python train.py --hidden_size=96 --num_key_value_heads=1 --head_dim=64 --intermediate_size=256 --norm_place="pre" --init_std_o=0.0 --init_std_up=0.0416 --optimizer="soap_variant" --warmup_steps=200 --schedule="wsd" --decay_fraction=0.947 --doc_mask=true
Each number is 128 + 32 x the weight over the matrix's rms, rounded and kept within 0 to 255. Layers, rows and columns count from 0. Numbers have three digits each.

# layer 6 MLP down, 96x256, rms 0.149, rows 0-95, columns 224-255
138104148107080121112052123161114076106109173098138091150141057142105050102157128132130098092103
220048073175153116135129145144222109171114134123149146107144152086104097142118118115198099106101
113131131137178092116161080165086091131181120149073146135091140147112149116149116102153125178118
128056111176101163159148125145109118119166173143121162127114097155099167116089138136138121047128
082165141143135103159123104155138086110138106127119139146094194147107143109097146153128167169137
109105078025093200167145073144132139094102162128086174141164156101121138123219134121136118151076
163076175108145102118168115156099094102109095145145104113095087144122163139146108117123172170112
135141131120087156086143163105117145081113214114155121125130158127127163164126207112149099105150
124097136052119131082102087151079079100169110169160071129161101147168168120167089133144083100197
135134117139143186100093195088110143119162157118083122147111135103114133128138133154151101114106
147161141099160130134132118104157105128187133125175152118121102077140156174160148099154154105115
055086206107164197127103101103130170114208120140172148158074124119103100076148094074124143111096
209138246115169150100157104103116147128157118166094087128099217141109138141100111148042085068136
134162107132120113115169109109166173122213105140163131082107098104157140164108111112128159110126
159140158129080125162197133082132151107110109121087094111144137142144094154154069105148159153153
134127153090113149119103170125118124100151099158105117130167113107117088148083181125129167143148
100094138114080175130058150173099140126111146131129119086061132130112148132184106129121122112114
121145140107129091112114205090116150136107101179097164127104119133158140137129125171156088096130
098094153100094117183200121107056163162088133168139105092098147114112122151160087109139125108122
134146162087192141123154151136179079124119131136132132134117111148104080131124114188113101100023
129126101105120155100090101147081139107044057136118132133081120115101156096154080203091076104130
073130150094150148133101100147128121143159114149110148083117107125113089151129131092107097128125
150096091113050139161117102148167165118214091150132069141097105153096113170127183137138104116113
097145121087110138080181114166130098106161180156159137111149132125086060066086138158158141094143
136181104114154140141065126119075160117097170126080182102141118103122118175145132109122166063143
117155119134142099094126075156079061099150083153082049156122160084123144125039120143112141183074
094205094146129127111158151096127102084167128156181154118118098101096120162200140123076162142138
178155192164141113113166141139125139123084165106079148140130124127089179135214056134152087138086
126107131058179115103103137146111071167173140117126134112129175121152099151138107066139131098105
049123159120141115092114093073077121081169135165104132105110112112070175139137088131172115137150
109123180176154133121154138164068183066133114143107149114126183137156152107126116074147135095154
097205154124158143133127142077062087118197145111159049135032137108126126150116128133092155052122
139084117153125108169161126140094114146135087112147109118115112111098106098079124120134194115099
129126110132116136146047136139097109113115172160137105140130094166125081178179140107157122105042
175108089143118126066101132113087127137147123122107113084074113081085085160161154163111092083123
144109158195147108115159118138175121170170166141100145161132133140147151130079117100131094112142
136103122117153151092142107175090109114098147090132129119157064126176121151136090103167133129141
204161124140121137115151151082154124163083104188106098187163138146133149157151068158187134115115
097118126097159035128114144092168231066105195111098085146105075135093103129160145153198160162174
109165120073171145130147141096131091197195157154139163104121169135142096156181125120113110169133
107104085143096110169127157128177142081115168152222167094148085146121092103138167067134086089136
125081137138113148139097116153143139142255069072109069122070123126102146173180128114113143123071
179086175146197159120143108115153120163123069134148099143085101090145183113111124184171106127103
098150153184138142105206143152178124182135154117098157133083143161162118141089082127177084123178
151155209128212156172140142180213147116136084144145140175155139135149153161154168035131165126063
096118099143056111152126145181182104150149162100064119122074091148135184159216082114093114135150
059096129168051094088086168130193139160122153064181100063131113129116157147131156150152154141137
061116167124054150099081118103084083118093166179164001101153119131197110141145086083123096105098
151082142111079140096114153110174150145105122124128149125214128128184064142140101115142136103134
066088172163114159131072134159064149077130126109167162219138144152139136104142151109166092100128
160103157149093152099147119088121108103119096126205171196157172124168143123127113126110127160097
054070041128114152169113126168129155140150058113169139128167073094113086149189068161202124125174
053141087183089107121139156101113125147091101143124139108177127132173183106112131109087169131104
144141183073113080128135065146140063097094153132159132102196139107108154089060119136144041080140
158208111124163073109123129106142140200139155125157145095076156186087082067122147114147143197133
182106174093169129104103091146143095121090116214124136128155042147085146112158130177163085143166
133121127091135166151098119138135103166102074086163090155117060113092116146116211151104140131114
128117000187139126105154155151163131125123123140136166104176162116152166148101112107134121171116
106147158181119154109127147144087153125090130112155075097177110127101126127155165124123121201200
139206174106159081148156136130115145168105161129124127125090077104081146159088151187132165192131
169142090100142118131098113120090149153099159100155130123099061113153149114057116129128128146046
127098164159161155131156131172115124092110136122148116137139107173155131112046085109075124124135
091127181132109116166063133186163162100083144133156079109157159186062107171103118138096127166109
134181145176144171154147100186117148127103117117157118110187086110123088119110121112106116131102
105160123172157142149098118125096129172173169173100051190154062126139113129096149160177064118199
110139136095087126127113111115092107138130161107148112136141131098103157100129172106155185137133
103111157089114128122025115121095198089112095147080125094105159159118130081065176103097149146176
085099152217133097122140129120169201143155156105145143096164152110127182149132154131089178112128
071134144090120166218174208146172098143136112103140114134155173071131143135112147095118191199145
103124160132108092079123103124079100117051147109119152064100125069134163060138165112105128127161
144105135165123139103126103127136136117104150135128148128104154136172161162116180197111189146134
094133107096111043110105096132131103143127146115131126148131098095125082173098079064157108091122
161042159140079115171150168160147120058153147078136193161142169058160111155133135085150098064135
152106108146092138154162106134124104124103106050067110095117071112135080171107127108120129133139
137102194153145084129135123131087058123071120171099093106137118151148114122130118146120085149075
078166118122140047107085115175092039105131102103178081104103045141117111150124086159120096150093
130141137164160106095115107145103163110169171160130130179119151116118126127152146129088117153186
150141123111164090122139068105081126101179132102105133119156169142179128146134115101208125157112
165176122140081137116158169146146130126146122108145174180155085144171156137068086146158104131129
116148167134212132174156140101077102149137108106180112146141132117084159222077107128133087206144
154093113125085080097147109097087156076125097136150102051152084169150090127139135151181165126139
098154163188108135088103133136111122100148102130108104133141181097129113114188041158096110151092
104110098044124119172085119134091128127116132183122134159067147181086166159107123123090068122118
133106133118156157079119136144153136090128113144174134125143165124145129143084123080132131184106
134139150143122113165187118114079146144165129160185062075114137188130115147112117119142167170191
140123088150145134122165123123166079112089093206163139164121137090158125101146056074128132140079
117132068120133115135149164163103138103105114112112134146113141081139161138110131133095127105088
103084161148131151095145023154138136110178108104100123167153079160104145078137097165089086204144
090146123105079118132098129057161116165139127157124148159089102106149184096129157147166149128124
171165116128156155089118139050105105132109174114123140124166170136136093138179098190158152130147
070079194143134111088071119098166132139095102158084156108135139147090114118183082112151099141088
089185086199189136145140136148112126151222116092069070116143155128114168123118132150140130080180
154177127101096118110144180124107119115150134092116084101106128112148135164119129110102147104147
139209117144131136176113123103165072142130099075159167143130147141087131091157094135117194134164
137144124100126107158147114141065073102112071134053177116118112167165151141101113090056052171169
148079108093093117164105069182109156075112171146108125086149133154136137082146175133143125119144